Each number is 500 + 40 x the weight over its row's rms, rounded and kept within 0 to 999. Layers, rows and columns count from 0. Numbers have three digits each. The size before them is the row's rms in percent of the matrix's.

# layer 9 attention query, 128x128, rms 0.175, rows 106-127, columns 0-63
088:453477478511475472497475541446527498523475512501524528537496501502510410542482476490459553490564503492508491541487440538507558473534558529449530437444597501518398446576458504513499484472532474
097:466483463563523521466497517561531509529490505512473458526520450480547540467482406482504477535454516497520543440500519448471536527434449493490468499561515502482472449555520490578506401436542472
099:523468487520485484516505521476518511456533494465554560569498476419520506483535512429468570515521477436521503527413469550515481552556485534562446511442471522552533487531512541516469469493485444
093:566454565497495528567440463566537446500400537537515567507465487444503455533467513481510531549472429554488538564462491531503514458504552600478484506521557448455493552526468554471504548481438509
089:473495488494468479472502480440503474483494469533482488530500512454472516511490532398502512502517472550498486494543476547483499582427503436520522535507567489476438515463522510574547483549589502
100:512525474545533571517527420502477505541547482470532478504538483480464460487458566481521508450484449505465492480517484494488559595529406470462523456460457470477476568412523437453502424487596535
085:451531531515514539459466577453492496514502523520459565546522467501587516549537480507488485590504522511513454435520505465498502569529465437572465431434527523488463580506516559505535482529510433
089:433522439447518455492532523531566463508527540547503497559564439535475561488531520429564489477543489545435437448479476504495563514516530466448555553475475487474482512459463508528564518536426501
093:517497464522500488511479493517584559483416493503502530491490550495515577488483563456460512389516519495502435491512515510507546540529484442462545491498529538487440444394543505487501470485532515
098:540587431473520508549403566492514510548458428563507518518517531470524458488509471489549488470508469473589515549549488515490509494491589407457532536466452493530583531457497456496428479551515491
088:439541518486541456500463456582457565527598530512564528499572438509504448540444524524521495487498439580419545476503463465504421523535523460519564492509522460442476479456488508529464526520498465
088:521586514465551528453466551440464500540541510505496573365490461462487529439507490497501476535496511499431552481574424519598510541519548523440499486459511494560498448462528523472516479527523505
101:545485461510517468469467548434532471509507527572425489507398509508497565513448438560544509485506484510404495514469494494485513442542472555550562577503546496410476507534527499500498505489555465
082:517477514552510463518487447499534446488558515557528465582491582481494430511500557423495540473549493417444493510476451504498533466476528449523516515552457530451519562480464510546530483469521502
094:446506445502494523589512483493553500525416519437512438488466495571518469521473533480546536519474497547466525534522564464552553561485546413500549551491534457458523481512552520452505473520490506
092:519485501503435507444482485494570493430412534491489506483506540517390507451518495501417530480520496579466522443488524547552572470516543457495483543532518502522520476540497505504469523525561482
103:442509489536443607569583466555560472479526484507511490429448546415483449510490476473555494508485457580455505437578496497566567524491511568454536479462508462540490522533481475502543473479507463
097:563472500522478453472528521477484553486500402494437514482462447554565624513604506474566511536502514513495464510499480469487573531448394530530564514480502511472488515487516480464476555449504531
093:511442522528465570513434482443528513455466482431522523492503443491403529547498527519527569477496489501534483464515544477565544502525495477524488468562478553533445490513473441502517494552476468
085:562513540536495492507509437505471527449506544561542493455474491544482497490412459473483562512575490508561504458466480528464475593547434558496474530502525539556427443526421537425452584537500467
088:569543508471530499512549498441554543410519483523538514469538492431482566512540516469493465513485407450536498562513464471496511462528507458456516472493493593532493479496459413540488508458523542
088:505463526524553530499501473550492456503593470514500521490519455489497544511486570467461452484467480509503481532504476455466494507452497586484524511533487472455604438568487400516471397531489460
# layer 9 attention key, 128x128, rms 0.169, rows 106-127, columns 0-63
082:471471556510553519526446463520455456509462474515510482635502522509509493489467491466480495464561534477484499525505451579536503439477545452464557527463523470477472569529433492520543490505451518
103:509453429536468396510524558525545531500450450532434530504558431523500461358518509501518519560500535486497478487532462520490492468450495450464452533488525512546518433581584524539584434470567465
099:486484474574507497509452556474437510500513537499531501536556504475467497536487502489417517470474465548561529524474446577513458535533482508545483455460433548521553499506529478484520531491526520
096:538504526468476518495501438550426462456475505531480479477408542410517562524498465519513574594535485538519500535435477537511506458547481491473505448566562500518571530483473591466489572488457534
094:517516411507486467443455517537460438458501527490476479486534530529508457493505535495479574482642430508466488478520559524468469553435539516484523565517487495479606527522576469514506521526543509
100:421481539545518518464624441465506483499531486430520518528602489464451546501461506518516411489497518561461486532497445505555484558458421438476508459485489476524511507496444478455496470530491500
086:519558499476530447491520553433407515476507516528499516510477455540547545473552519537506511533465500537506526479516501521541512508513462439602503435483506465464524480466456568478602497460479496
093:453457506455555500485504524520534460536534544539512498511482537517512540465522498466597567458509478496465468526501505564534482573488478540453537521491547508538537480507494443454569427552467408
094:534432423513545523420544469478532506505482453562523495487473484476515556541474546483449544424494492510469443579460489548484466529517474486467478591487542532486458464494509520468456466456518509
099:493540512549533492603519451524462600481466484501490470447524525431526504534538478431455436534475566484514562525466496513494527432485487420458528533521462494529540557549503452538505470570528487
089:560480483442480480527486498542480489499529501585538521421557551486519498524466466533549476500528534550467481533516431505538509538567486462492530427480463481433486534482557453490455508583524528
084:521517503503539503457440501496504478536503481534442548476481518481479586542460506495485466429542544542526470481507487527549455494580550480446539539421534432539546522472510484554425463461484517
097:512469531536549454403570580505504493455519520524441454476451516539537627511470487476498533569479496527441526556434490462504499526461472543555502537539489449475466547541546528472442461507527528
082:482494501540503459439502505536564464460527524413508444470431494514469450575544533527485518533552467465475568497534576512561515482538529456452515496546494519436425516561538498496515542491458463
092:570553489491467469540553465524531547524483477442506448430499507466431518466499585461565490467484517518487450492494564499497495559503539482517493447463528501533491534567587512411522458521518510
093:495557504509471530515548511457572513456480468527460564458494517522447470398473537427507540456530500487497533490517449473481512547498397482472514556511490520502543502517435522482472521536561444
101:525514509529473468549506409506496393540498434474489452420467553530473540492493552476565477544521426527459466520515422524542523435512515452480462488422512440532502573518469534498555469479494543
091:495468480592509533444531506473497489516485480470432506477495464504546537470558476467546485530523504584464467448485496519466518534451453520483524494542544581399523577486532538575445495546543433
096:462432541535496552538482521465515558525476501481518448504508442491395435570443521441553543487548509525505522516503474490544447554562445538538522445462493479454386544530511500510464480498505493
083:511485452549517486527524598477541498452463487536479503567452532481535494557503451477483552468550480469524523451523486527504518557598455414532558533526529542439478529420434488482488549523471504
082:463511514504585569418461490481494459523512507510527473489534456484524496499477512430480524465459424438517529529516481435461506508521601525453489516550496487548486514533465483508507493451484494
086:498434482456425483443514518529474464438546557560554516485498445449453474493476546474502504509484554440441475487567519540441568475500481490529506467428478464545526516448487495506468468494482513
# layer 9 attention value, 128x128, rms 0.105, rows 64-127, columns 0-63
086:493458533529544509454540540476441550486552473476541551450449462474576553492531456453499537569468436483524484463484508419547535442450560521497549562598458510541532470586515462521488541517499441
076:494539513535528535421506519476535557466467449492474546396517480500535483504479470471532522549538494528511424461524472402551520465472549524525536488486546441520559535486469548475588584535468426
107:524457517538467496476400507504495530510467522494499457506475499455461530464462484508497494502495541419602498525497434483485555465501498454513515459485544550432475540548545447528511491604514510
103:511541470484559422529480498417513511539515529420441566491576522482496537496527527469454470492473429521486424447492489454537462484468505486439478423508506451542556487451519562503538503551471464
099:524456470511439458495423524504487514492512488479422555513525514517462408425493453562512523471570574484541449487540527498466519501560587574492487579453541519440506486498430483500529486550488516
092:530540498434486525471556528485503544449512501533508487506510448537493451509477568517482461516498464488525574495491529461540486501496487478529477522532443582496498470431436508535382429549538509
089:467506435485469502553547457484484512538502457569508432480475552497523420471473551530513581519493479489440549519498438530534476497510493527469440464521559575584494535539479531488466478531442512
094:501491531463510499523545508555517391498433524463429483553576521555498535443528515499499479508452428478490480520514541546519457540483475540450469474521510433496479569547477521502519543564527509
091:473491490538521487516499483490460432520546581460525481518483435391543468522491539549503484462455499425502485469465479448492486492527464485519541495488530591395601494549426485461507496512555498
093:499530479461525502487546501576585477390502429576561450466394453550499535463629487517525441496425559485488508465486501522548509488488498504502519501545470496538482509558511444480505556516504484
107:496463503518493491594509548454509401489496542489497596489466379445457504569499492527520520522498451548420503510442530471543537506480473502540445557509492507575550450509480487471430464509459524
092:531565464486485563442513481498534536479523431507534582449492542511531424555497549476539499509513550520537434489502570459478539512452552560471549522469436495535493471446448504543510520493495481
113:474467514523549425476477493573480548514577460512541567526510488529436430521446557495532557486502517482547549535551459430417504494464486578492511530602450513462515555525487494520554509519476504
097:534504530512428446504595536596481471558470546548548488482467508555434558503479560510519453513489448486456518508559513580423503485534453474557530436486494504551508440477489497488518537431441487
094:523539456503522545523444519499494560509498456490486490459444518504517458462568405456525533483477545518540529504493489492480552511462494454511439506502518537504460527495552447526477418502505528
090:508469539445502496480552470555465528541614576482426489520531477494514519548509536474585509519448469468558474527534471450548487509471471470552481512538518444486564460582447492511454522499425535
110:515475508528475477529458483483465475491506548541573550473526391505436500532552429492538492493560537511522437474507615424529493498551524474540496552488548465516565526468504530495502473519530467
063:518547528500533467520549513529509515521540503475519481523470450521493544529504501504509449473474524554501526496534447465514530530447445476554462497494480493553499444434503424505463402507516556
117:493555467488485561469440466559489493514501515500421466523436508440516431470527482534443520414473561490549526508533538595480482541510538467445558466468551539400456512501484545461549511535509495
099:529514496430519495564486472491476506483534466519492541518517486487518516521489587521490479504481459425515523526475447455575488476437465563492503503516437547416451523490460449574502483451452517
103:490551545442529506491447575548490441443455527472400577441580480502496437500455442499522494506545448487474480502571465462482513466483570580525486507520514496543508554526422530443521524521477509
094:482470570533456461501481477508486462594577621468494576544528438493488491518400531525466506503574478515481462497531547506455463532509471458482457474436473512455529467503474560530470473551563563
107:477502468503441492504478537531472560449562487478476507501521511522501430521483505496453474444589503518560489483467556527477500516474500488532519513548501484431516487538486480560568504473450533
116:492467513505471519492585542474486563554524512483490498515514483531536532508500432471518554524477494445490474522443518458483476483450466494532397489433514474454546484452442468506474499531471553
119:477494536545532457494502510509484524486577488513556505488492494516509571463496542404484575493529442511483513484503552482428478517418477489531454481533381501577465497570544442492499531501473462
055:505546561500485431589471543505503439526495492485526570455577468534441439525468500481484429471539440494467522507499541509449494505475504510496373525524522470543524545527509508473451453507518538
114:461520552477453531513552534445497511541407403460543457509529545430529406561485533485483402472570452494551500516448518491523546443550521449506503485552547457536423575519511485508523504464488505
096:389442483539498513548501489516443503510545512399474474515550399481544479455538428514531486448491504559513572497585538477473474546490480516498484575588544470501537592562515448458507473456552469
109:521539412523589490442537499492550516493460517473522390502452521530462482471536428505579460558483534506480498490536456457523519497541462498479499501496428498516502499459511520517541522499539457
103:444470496468493488535525483452469480404453494541421455505572511489458487561494505484481495490570511506527487524546424523504486483512515499512546484509525457510472623530451504466580516482437506
095:636474495517453508502451538508474500484450466519500546466481523535503475490464496506453550417451501498566528516434536545451488498525517514485502469521518491457478512514467444483470462521494517
103:498495520512512467582546493521480484540420449530462544497483541496468529538463537464456509511460393425462479502431429501489481433503527515492491492494515509446496522494527498467538551415405488
104:506515531574503471543494512508430479545518505497512578485552484510452505475546529506530518527533499506452434452517608470520518587487580536494405540435515487582451495515529492475485514586493489
108:529541476519531557464517516478564505533475514478543395521440478472520506537499525523491432526495498553459562496466429529609458529571410477542567496466538512475483466499473468562505536451495486
087:523511458480474528465536437549489460500515535589497524531491447530511484427500487543573490539476641505434449473562500458509465553591490532471535494481486507544520472527487486548501546485602573
105:556475456403494435502485509520455479511534498534535455529434540453540499454520489536503468447401543506513514447511503526487546424548530492522553545583499528516541386497520484421510460419503458
114:404522499431491539473442474489500519477526548480574407496586534440521472549479556534477477495575488490555538508508517541521515453470509458478483455538519564491488576479464626518462432498502466
116:438502473513461470459532494519571473452498554524474512493570464558486458549454506490534442521470505460450542482550495519498497494534465481450485494515439427474568556587573591478514644461551507
065:526494506457503446540463529453452450445576558482515581486644482521540502522423544517492466573543459469479430488484515466451489477438513543455433545536453482470570488578473568555450499509551492
091:538464496516416532492548497435487518465522559506497494503572510481561446502514503552478508519541517580527504518527513586572511558527442473465470479491552463560521487532537594535445469512557507
104:546516611548511437477485459526562471472514498482543489505484420487509547544479492568472459533554570498513453500488406485453506489527490479510473498450500473487484452545483510533490465504543507
107:432546423557490479534501487581573450506496472503469471561500497551484523492529544458524608480485576512482449447487491495456538534514497490502434515421499552505499523530483500554456457496485512
112:554509458481487476469486501534522505590540476487534579481371553517502363539550473555546424522470551522502443468494527492520539529506508515470527534506488492492515439551493477517538489527516568
100:540515511488483473455488451483477511493509516526475493453495541528510477504474596587569562524467491524487523483483534428509504522375481419453474477508458497545512477453488536469479545462476518
100:487440456513537459497470486505415495522506530474541446518485493487484585481572401479513545518520414459459502538491538451541446469497484513472576511574487542541473503495539458506512493439475502
092:575448556516488521545407577461545444403508514471532571422500496478516497509572581553496483492489404505518471519497549583525501511463489519456534491446532541461436576543490508485480550538460441
109:541481476526528472562507458420522473544499468565484478485412494460488469445522547574467526542518490557426540515479459553569424574531463525466495525498563479430502481535489561482557523486454415
086:540550533491494499465446512480572451517445504463508506482600545522494442512514524498517389469532494516501485484570519539554455530572486559485536491447537413495491570504478528514573591470534468
104:447524460513421479467592528551548524561539547523473459512487491509461571463485534497479463476500523541486462516532599585428438558456450462488458462401503476486529462451462508404457538453494475
095:466405507510448511593498524452469471458486541531520487495505514525444491485493449538510452469549517527480520580487561615439521525526494469482484514460547411461466544486563510436478515500519536
102:506472543485542486552499490464491494463443468498477500500519517460463544540546536444477465475428432477548552502468468502511545476496464426553504515587509516482520519490578486447491431466499481
102:481443537484522469486504550508473518529550547483500552465439506496483520503417457502483495550533472488553451456501455461477541421523581504532492555573472547449566452540444509542475452504493499
102:395487502369492498430446449521504540526483533524422613514490571463463493498531511496463504516512485457464455475508507493524473454515499463549512401496439547527482506435495512420506462485484570
064:482460560559529540427508469507496525532517566439494510488425496486546534438535397509552568535464523472494459463523467454513523467532482444511473460431452573535500460455519448536493506530573558
107:463456490497463526528486536418529470464495506525593530483500498410480587455422567523507482469513531483449468530420575524474580477461496519472468452533445490576523463481513496510458507484507527
107:491544603495472480475504487455551515527492466506508537437502552502488502559488510522495485472532525468498462499536479560508497482497515495528405479388520457528491540455434491465501493487485534
107:528533558492516505538437475540539462482485543457591505465557514566554530561542480533529460442524508506529491490494456459491543495430480470530448408423476463492480532450521558513446393479537541
099:470534510508513528509438514470463446500465498498561488465544454516549478545595451505532480510527525455401570497448525463468462541524523509533507532469545450479487548594461480486461515443516504
094:509552457440489499421446502559560513559488495524416530485420562456468502505513512525494496550515517564484470513543521528507515534486510486483587492490510525483457399449528589458526489420449447
114:401489512522526482535476420465572482472581464527521551491466472524507509508537574483530603474536502534457521452479522430599519508479459470553501479500462496527516500462569505539558531551473496
107:471567528458566501502481496534479463528553531515546481488500433514559584447452436503467487542500544526472512520499470470442458508416475496468474485550521513459538510509466511542453413502626534
100:479537442571515426459483517525507589537515521478542491521486455520427447556520440545461435490578548576491557484545448476520513511482574527477553562451511476531512440427514551449483498502471487
111:600517550483506472506460415582470491518555540542542481492543565581489473472513482500529498480457538456513492429533490546467429495546510504488377502474464552531502472514513492547498514475521552
084:513503492603455417537523450509458524601546533489489542547502419524434493495509508521506479477516542568469515487554557482473489602497466443473448543436491475531505436462562478486463463483546545
# layer 9 attention output (transposed), 128x128, rms 0.0823, rows 64-127, columns 0-63
066:518472524488458458563480480525482453515515434469521530481599518515472432551481612481495478464441524477541491561440520516529509544548501458534471478496427506480451500441466450516456444452529476
064:463453517494428533599536449426472522485516452454557461546527565487447446514483535518540485468489519423499518495512446518475543503507442530459464513528466575481437452533554495549468461518571585
112:526557512529550497521546476513504432492479501496504451526560492506520500513583534438512502511446505526391518498490558505483514489486484515496578563508519493620525464453438458459511504483533498
108:450524513495458577472566494533453560513495484517543497496437548489477516538485523543552583489550554431442443510561498522442512522551523436446477523523506507447431539530514509543505473491538556
082:494543502459538507476568504461476516488494458450569440454479480472466532547437452431444418485450477566461501523500387513541546523467393482473575458463461490602494492464517519537475514474484519
091:475553513507529507473452501531527542505487488440500532508490483532486479491488465510513540510507486532578512496506526504491516495475456546453544502418523436480603514512532399490531534435402456
091:452456504470530514432495507509529549430423564476560532427574480486517518473496440554482477461502503486491503514518467549429482545527470554507512529485476496450486452496479504487483453497544514
087:518441464564463472513510522548471498472526437500481422431495477512452460500465511453520475493531507511523522500508464433485459460500513558532416486511571509517514481477512495493569474493480531
088:565471519506485454469552554439508551506496429439503573485466517537589517499537511500505526443507516471492446489440558524471427510511509496535570499483454445591400465504537484457552459510506504
090:522461500530520425467468503492475549563447525477467531532545539503464425544462573474444484552552486421556526544469512516500480589487401511523509540480526485450489498445469494499459421430494527
106:504544453526499457479473506514520499529480506499491476437479538509595491412508529545514473542473496502588526532526512466406500441473507433542522473536461488473453457508511544513536562548467508
076:463491538501525512474488494428481519450500550545539485529501498485469519525406504543491459492486555502479541478501493539526475483547402501498544439547519473458526501571581486553449419486437461
121:476550527536456573459497485395499473502489486478439481500578463539522502428517503505513470506497538498464489498441499526484457487557497509510466445491534416603571474549513480498470450457520461
116:518443504466513511540496489516546546418541498519516512568527493441488426495579568433502492524563504497484547475491508492511481511522523452518452505470521534464471539528473446441463526506558551
072:479522525509594492446473471470469466558521529522503509511505551521506540499503512456481514508527445488455464549537580528517567532508499470486581521473482433460462511450408544501480539503508447
102:490487412575468450586470471403580525539493515531501458535490537534438491463515537438450508430563532506449478449451533533472433485534483478503505465487504567529504558459474472516527567501545487
112:507505483572503435469495423504512490510501478474502487500423531465549456502450594482544488591466565468498530551513508499492538457441447514422447510560471544555435467501478502504508491491450533
041:502540532439541504516465524483503507499493514510446481557457490515545455471589488512508549524530465464538504429495548532505563504578556496513568559489534521439477519538524553487507562517461470
106:506473451508597454471548519467527480499524516498504565451514508534438536536500436449504545556510433469519471489502492524556486512529385510486473516425484429466494570481455464535540417504479454
105:482522505514454467434458598524564559540476475470430470445468495556505495434540554438441484497524554579475457512523539505535548484478464475527581528445503467503547447482551521561512511570511455
103:459496483530441510541485529429524563508510420436539426466503522537504496428493524457514508475493483517537459511469453465446501548483405482487465506492510492441522425500554536535544554565543548
073:536544475505509566496528486516551468428500441519520465496437519487524478438540419508526556471437464576513542503468461470516504397527566464495486493519514504584513565548512463461487536480467501
108:527552552450538522507536478438536534557521483501495526461449556479444554493515533408505535515507513546435473494542428445543578489474454492491494457447515507498476548454468544499467506464572470
125:514534488507531431526560449506543430473462465519482503437396513478448474431499487515500463474539492506499534433551495556537519479510546515469494503553528489517481571496594571469525544520492485
114:550519531494511525508452538507454462538511480522469550481526509478581459450495521443481446488496546494474490537473504460506510503543566446570409509559595461469518524511455545566496440396538508
032:514503484517528589480457538485519538493516507483492476487473525525517512453486484593557562517508476562463486549486492465428537480514468458507528482478543470515506428515468565475495548493529510
119:476459476536490525461451505581462467434570539494454506459510483510473582547530523591486545463480494533430515458529447520505504524466497521447527454494458571473579445462537490519485502489614502
099:527467487445463477466527465510504427490550458500414506442421510506520503491521556461476484545489490473515498544455488534545566475525571458481553443504470517498391455477440505543529474540474483
103:477529523507461507448522481426455498522484470560433512557465438557544511505456560480478490529568502459530523476490579504463490547444535560481446480507527483458490486549504546472475474485483462
116:484480475444489497466539447498508478561427488503511461471474532496537575429542516481515498469481558503495462419528443506555483527467509546479474523472518562437533439529525532546506519540522535
099:489512479549530561518503444510496465554469539424554504492569470468479484551548467474552441500478511531535505558585481519571482495481482506472440443449473426548496512516533486437572462485470544
091:466416435533469524518468540500561542502514497496534484470530518541458501468523560525501496490572549530494440547545488497476464514470502421530501472471419484542507455461486525482479525539607526
104:540499460442557450530483587488541479473554475485472472532387477487551448539488462541548455539473489507502551508504479519520591464550475439519451536551478498433502493511522605483500489508495506
102:475519524524423472485471559489482501473497554508422529549535506506513484509554492470521519496515481460508540454500540486432527453422571581536507540465478530528479511494493488502514519522530504
073:453457526504498438470446510455518558454521504439575507592468532469532464526515456447388555495464475451568518498461499532570533491454481512489530516510499530478499566491513481477457527480424506
106:464506577529476435536504523567488561515472536422518566452557413473558491525522562492454496578501504458515446499455478550558519588551487490510471472481474475465441527455497552478529484529506553
105:496554508490471502484517437534526501504468478540410508418463489508520585463471487563612516487452487569426489476498472474467430548524489574467474524492512465470558462535479446478518515525535480
116:519465465576506550536524543449565477538482442501514526581471508545462516437471474553470595494485447533553531509444495459536467486441492523511445461505558501517527496550531522482466480492511520
048:504525550508415529520469527491557544577491436457550474491424530522542554437495555505516522451448501617441421567474498434513484457520494467505478436493524512519513445513554566467458560543481492
099:511443508474543492483488504538451493542557441465559512505507521486514545517508416451497549416427394500493476517512470406556516465491571592545518466465470590469474515527514486549493535485507525
100:532533418453458527517488455514416497594469502529464481504481511521498461539571506510541484525518455529493542520477513461491496433484466455483529463504509574587563456516492497510437540502504529
113:446495496535557495475455539452412486530464498527563473472504499473534496528460408482495404456501448524497527500569455494504454491524506502544524528539481434559423495500464535483465578447458521
108:504498581551534506407535500439527504438468567541532488515543494504486485495461545528471555492501494466499571540445525560508531493545447542517549466498458491519466542485489545444438402485531503
109:519502555471480535558534488491525592513545541523567513515554438497503488504445421507461541499506514492495517542445520531460519473498505504500495513538551543479568491546482443473506517495525509
105:568547561445454466460534500550558512485515455539469505461504462530544495557460556425451492495515609524546487515496514473451532567448516466462446557549460562452505553430445480424526471518527468
099:551480483540464482414540543525511542591509493473508450560520534515492509532497482462509451456506518556425540573486494436511476507462489406519506502499479476527549475501523441472485430531521558
116:477433493452452483434524516520459531519500563465523564445549548488509502482491477521466485504545498458499474561511503477461537430468508533546449472401431521543512496504432491612473435498542537
064:486451516576424536470508594491434542429541489485480451552496498488476501532441475491512528464491513485439508483468465454493529473425494578502495517500550544569518454547546522574518455514550594
104:530439519515584469529505523461567456455528497545567538527444531458488479450479439464407515444551447499488510478487449497522471495534527540537517512531549541499452561554535515546545506409485549
090:566464442524556505474509454523595456543528540513483515569443474479483586475521498527441511530489465552461516516471509481526440496466545499491451459532521563492503449499525525448482508521434410
094:524479490493520514550467488540461519588552511490468499537525545536536539514512531548560534512556527462509443512539567465483479499503544469516574479426483469508518473471407458487554553506525520
103:465559496486446519551502381477528483517452461507546509472552523511458479484529553550540527442449493565506487507471508509536493542510523470494473449448419434565479506490452458449439580451540494
105:519527496568521542439492445528563514495551450535500469481455510480490511453449531449490533447475493473535549578498480521495451583484482511458534599588495463442494557501513479506565512520561516
047:553507454475531482490525455497443492459552418555486488563487487506475448582487477441478498469476439459527542530443552520522510537475591423497568541570482476515437554488468457427454537495515443
108:525576520489494460515502485547497534495544541488482584479490516459550550507526463621475503488438501530468543457559523427452486551450501460561507486578572449438518490524531507502524532443491466
105:551474430505512537471503500503479486465489517549485509506493479506434475500486436594546489424492418511441545472509524513544540542473477539481566580500550523492467420584544576535490535534586546
111:512509498531440544504492493529476561543445461529448458530420497492538449454534475543532558464539468495530471497523548487519436509539548515464525546554492534499546493559574518447490563566476589
107:547462490496457456486495529521485479518523536478474583498449532466513522525463546525522478480505500495516501547472564535472445503461462487475455518493459512500526494455483495507512499558491494
086:446510569482502485542507519482526525480555571558585485506552514495483514499457444489422552496553488509517528493498471470466540463529421500497483509499444542449597608503454449564506520537542544
116:539534504476502559467528513519427570463457521521469502524514519455495460518446435573447495529494526433498539475488478523439532471522495462486523590588529514517466531521495475539423442496503490
106:492504595489460500539449456513507493497499488466516527460520555502528457457551516516538583500477438504512442545453569495475528468577537564506482564471542482507447459488463481472515559507438446
105:487533528442540551520517567451522468474468470504478498525527474512530478484456488504531543541451442439595468516437447536423470545554464560535531531463422563506493481528512498565466486428468498
118:483513466502514494516450510439506587494437512541465458529449517500507469485440473471532508550531502494465414555464477516559523514471522438511536469464546419557538571494409602421448530487550545
063:529493495446603538504465570506517463464568499518509494564443508487558464506519427471459549542489449481544511539486493515526589409537554452525592497476486560522459528516445515521484535443442487
# layer 9 MLP up, 512x128, rms 0.188, rows 0-20, columns 0-63
087:469484530499467477446538476484505538462547541470494504436489481431557497454583516499514479548537463513444476460434467481507514413538443573504585528449459508552523474465577522541489459516499472
091:484469471452445589463495571501461492489530494473514528540431439466432542509593529556477507479540461498493441521555470469501566449500517473483481514491488462433541543533519516530541551500458511
085:493436525591492535531548452547509483454526531412494507502526542459484478544406504456429469524505526524529490526472485510518577507512428456548501456534485544501465480428451456514521483521536528
115:464517462455487477494527476589498492493531490465496505524500526477432553499461436490582501540422488544475479467494468508427561569433423471474488526474465545459530427535535460470482488489538514
099:444527510429501524602519504488537461498508557465515513499504531474493509559483512512524495481499429467461486514488497537491443521515488456477550504542517455523492521546493429455516567477472574
101:477485568561426493535462493484454550464458578421539454424498498566480493510513516541593497479420482548550452480478523512557517455503535482558503481470492566556518489514448497527474524539544470
097:526454511533353565562519481529506495475506429537479484519516516503564505514456505464469543535498544542542458468501446518502491484531528462492452527594509428467542508474561500501545497504487508
102:430513532501479497583521495515590465474580467483542486473455427522479568485473465509522487533477522482563482402509474564559480485469412475467583472510493525465499487425552497551479483503555528
102:507604493511465470579450583577453510521511498501532538505547457455509513455443421482464460463464452488477558487507506510463559466479520453539485503577502567465461503471501545560545547494523515
104:462552530510541501499497544494418520490582548484548488558528490508561481520473471535509472424486455464457497439486509523579493462562525503493536547435465520435586486495482455533468410523526505
106:493498508469460459478441568493493517518474563544498572567461527595475499482447472484477532551549516517500513434513507469501495536449483534539534538476555487453572478511489501472460501422505451
093:459533477516491538479430476495511486464526479514482367537465518450521491524557490520407493473466512543499496488457520467507611507483501505454590528473433491472513444563527546473532591579549442
105:481535410460531510562531491494545514523495471538521501494511499497449509550546530428426576503456534579496485575494531467459452539521458537555516502459505464431426527582508477552520489532457474
091:519472441507486528521539480441546482473546471514553429581505514410474422465476475537506481543528495473541533494495504439515435483477566466527494438476483511528556429540502489537538439484472509
103:513545556513461444555534536478468397482468587449564479497477518474528543576494529469483455456474450499532475463502544457539534491560497577528484517457434455497514477520497437476546448448506475
098:472517501537504498473503484518460477509543451551452559500487527560491553481452500481580515461506509577474457505517438489483542470452507498464488513504577463515545544520507486483521461447507519
096:486529581596521474480477511437488468499527494590581436497470418488442538520508479475499531541493466554553510526491562574407505424503476527458527478526536610487578470490505538534497534478501479
099:507479551497431516485505520509511503488545497483552529548591481491523532549580525581392457501490511499495589484477490547543442510560457474472412460486496524455447459495503507545490512533531475
107:423491496497516553536498400472490510483426458523550490506499520516476533515499482557550571424562423530502456486537594451509515481462543535568532511527523429476457548453495528505493405493519512
097:511466546541432497436531518617474503558437557478483525520470486541507437463539489512483514506435497512508486493522608481457492504470531543505520602538490484510507489537504463464526496498481462
101:491514532468420509591570532493520453476475570460504496510490507542544450501481502558546580444519551527525480436526488533476536518489526471513519464493445526474513489528518460551522596524571529
# layer 9 MLP down (transposed), 512x128, rms 0.0438, rows 0-20, columns 0-63
077:560456540481489521531462445464457489596514565512529471472515481602479464472494475492458521512557543458507474517467483489471437509514575431542465547529445470500536474536476485479515523527522530
083:566419554617543457535506501498508454563493457473484509492494501519516543464518445469501405452495458484464520518414434530520487505472513558516488459463530539508455449462500506552518503534512489
089:521449478512495488482490518449477473529500454502525505509488560491474464442485567505451483537502536496552489570473443491516493573502499474497415501467431539550521424460482576505510488543501492
104:492525509448463565493478477539539538464505465489499457529463532472436550480526495452515505483501570554567478429478463415530548471540500534457506502575486483477484483475583503498421468538511373
102:478452530481536538493457494540494460570493489508422440566505530512491437449542517507518427446459435533463485458535507499477535457411434512521487522477520486387536521514547532464568516598607478
108:491515493576564476504440466449503484562566501521567488506553549498539479549483439453533495556474525521485537499540437438449505484459479486556453492473604458493547492485485569493464513454522467
083:568487550499495486537525477505533483547546500513532523563529446498519511485526488511517475486498489518452559516503510493441460483566551463435505486525448540494574422526489506470496525495582488
104:505437564453549416532455498454455500481484523553532471514527493506494477561465406450474467524546473531548498536470560531503497504466483484552596446526514536466542417462418567484448547505481484
101:497512477470470407429553466439497518531491499486458459577547566449523533565528518455541437421492549513458475465444439521582549572449494457447460551553511455455485496505464541502538540496494551
115:493482448554494520502479473495501477488454445457508493511530564497459483476475518485482510552515558471532445558514486508449509540450536589478519563491541507538521508497477480465555490490498500
105:567494472474511524528513488496502537475513487524451563537433438494461476496493468543559492546460457502584467462557510503529473392503495401491527530500394429563438494479486518459514471595513551
105:578503465471516511470474471480504539530505499483503573547507509529475527485473510502511524472491554420511562471564423576506515507518484481514497542503408543533519519458514549554482522471445446
097:514457522460494589531457467440502492493504498584522468503493460461479484543512423533488542500472456436479536446488491498491455492528461495538429432453493517492567540531557502509503413496477488
099:512482568473550549415468494506504505514432496496490421529493495479460523477516572541547499464555475469508521526545497420515477554521519500450502498471440522521465522464433547567497501520547504
099:522524508470486545452492493536482519507481488524482477507474518514471521562461485567504481471515515596468551471478572487456471507553480510394572459465416451536540453506494545522511525401518477
081:508498513516548493552465508456567503505519513487503474478469491545436443466465503522455492483499514482512530455500433543489432531523548514514466431455515528489523466494498586546511457496512497
094:479479489489522521598438450521521548556512496486533465453532468435458559520576577522514468529523618417465553507506553523520448496510573424515483561461447505518479453460475409547507464481531514
087:524463443464461462591458519487487457503558451468543499525525489460424457535520501480385446605532472399487547493492483528466460478534503504491478521513518528556511463574524460461526560448509575
084:517565474495517405503497532459516478499531529457447480524407520517494504439520516488485474593509483534509416515505518521475444536476522435517521466509512515520440453561515583457529533421527546
097:430592531551473511486483501480553562501477489481470498485552405490515524523522508470535451532556551471463472536446503525452545489501472512515496474481493445477520579462543478463480467481525510
098:566488534556511447501472528488534481519512444525483537565540497519456533458598475536457523454476471513485531545509503495540476569490502594492491512436510505382549539475482439515504518507545428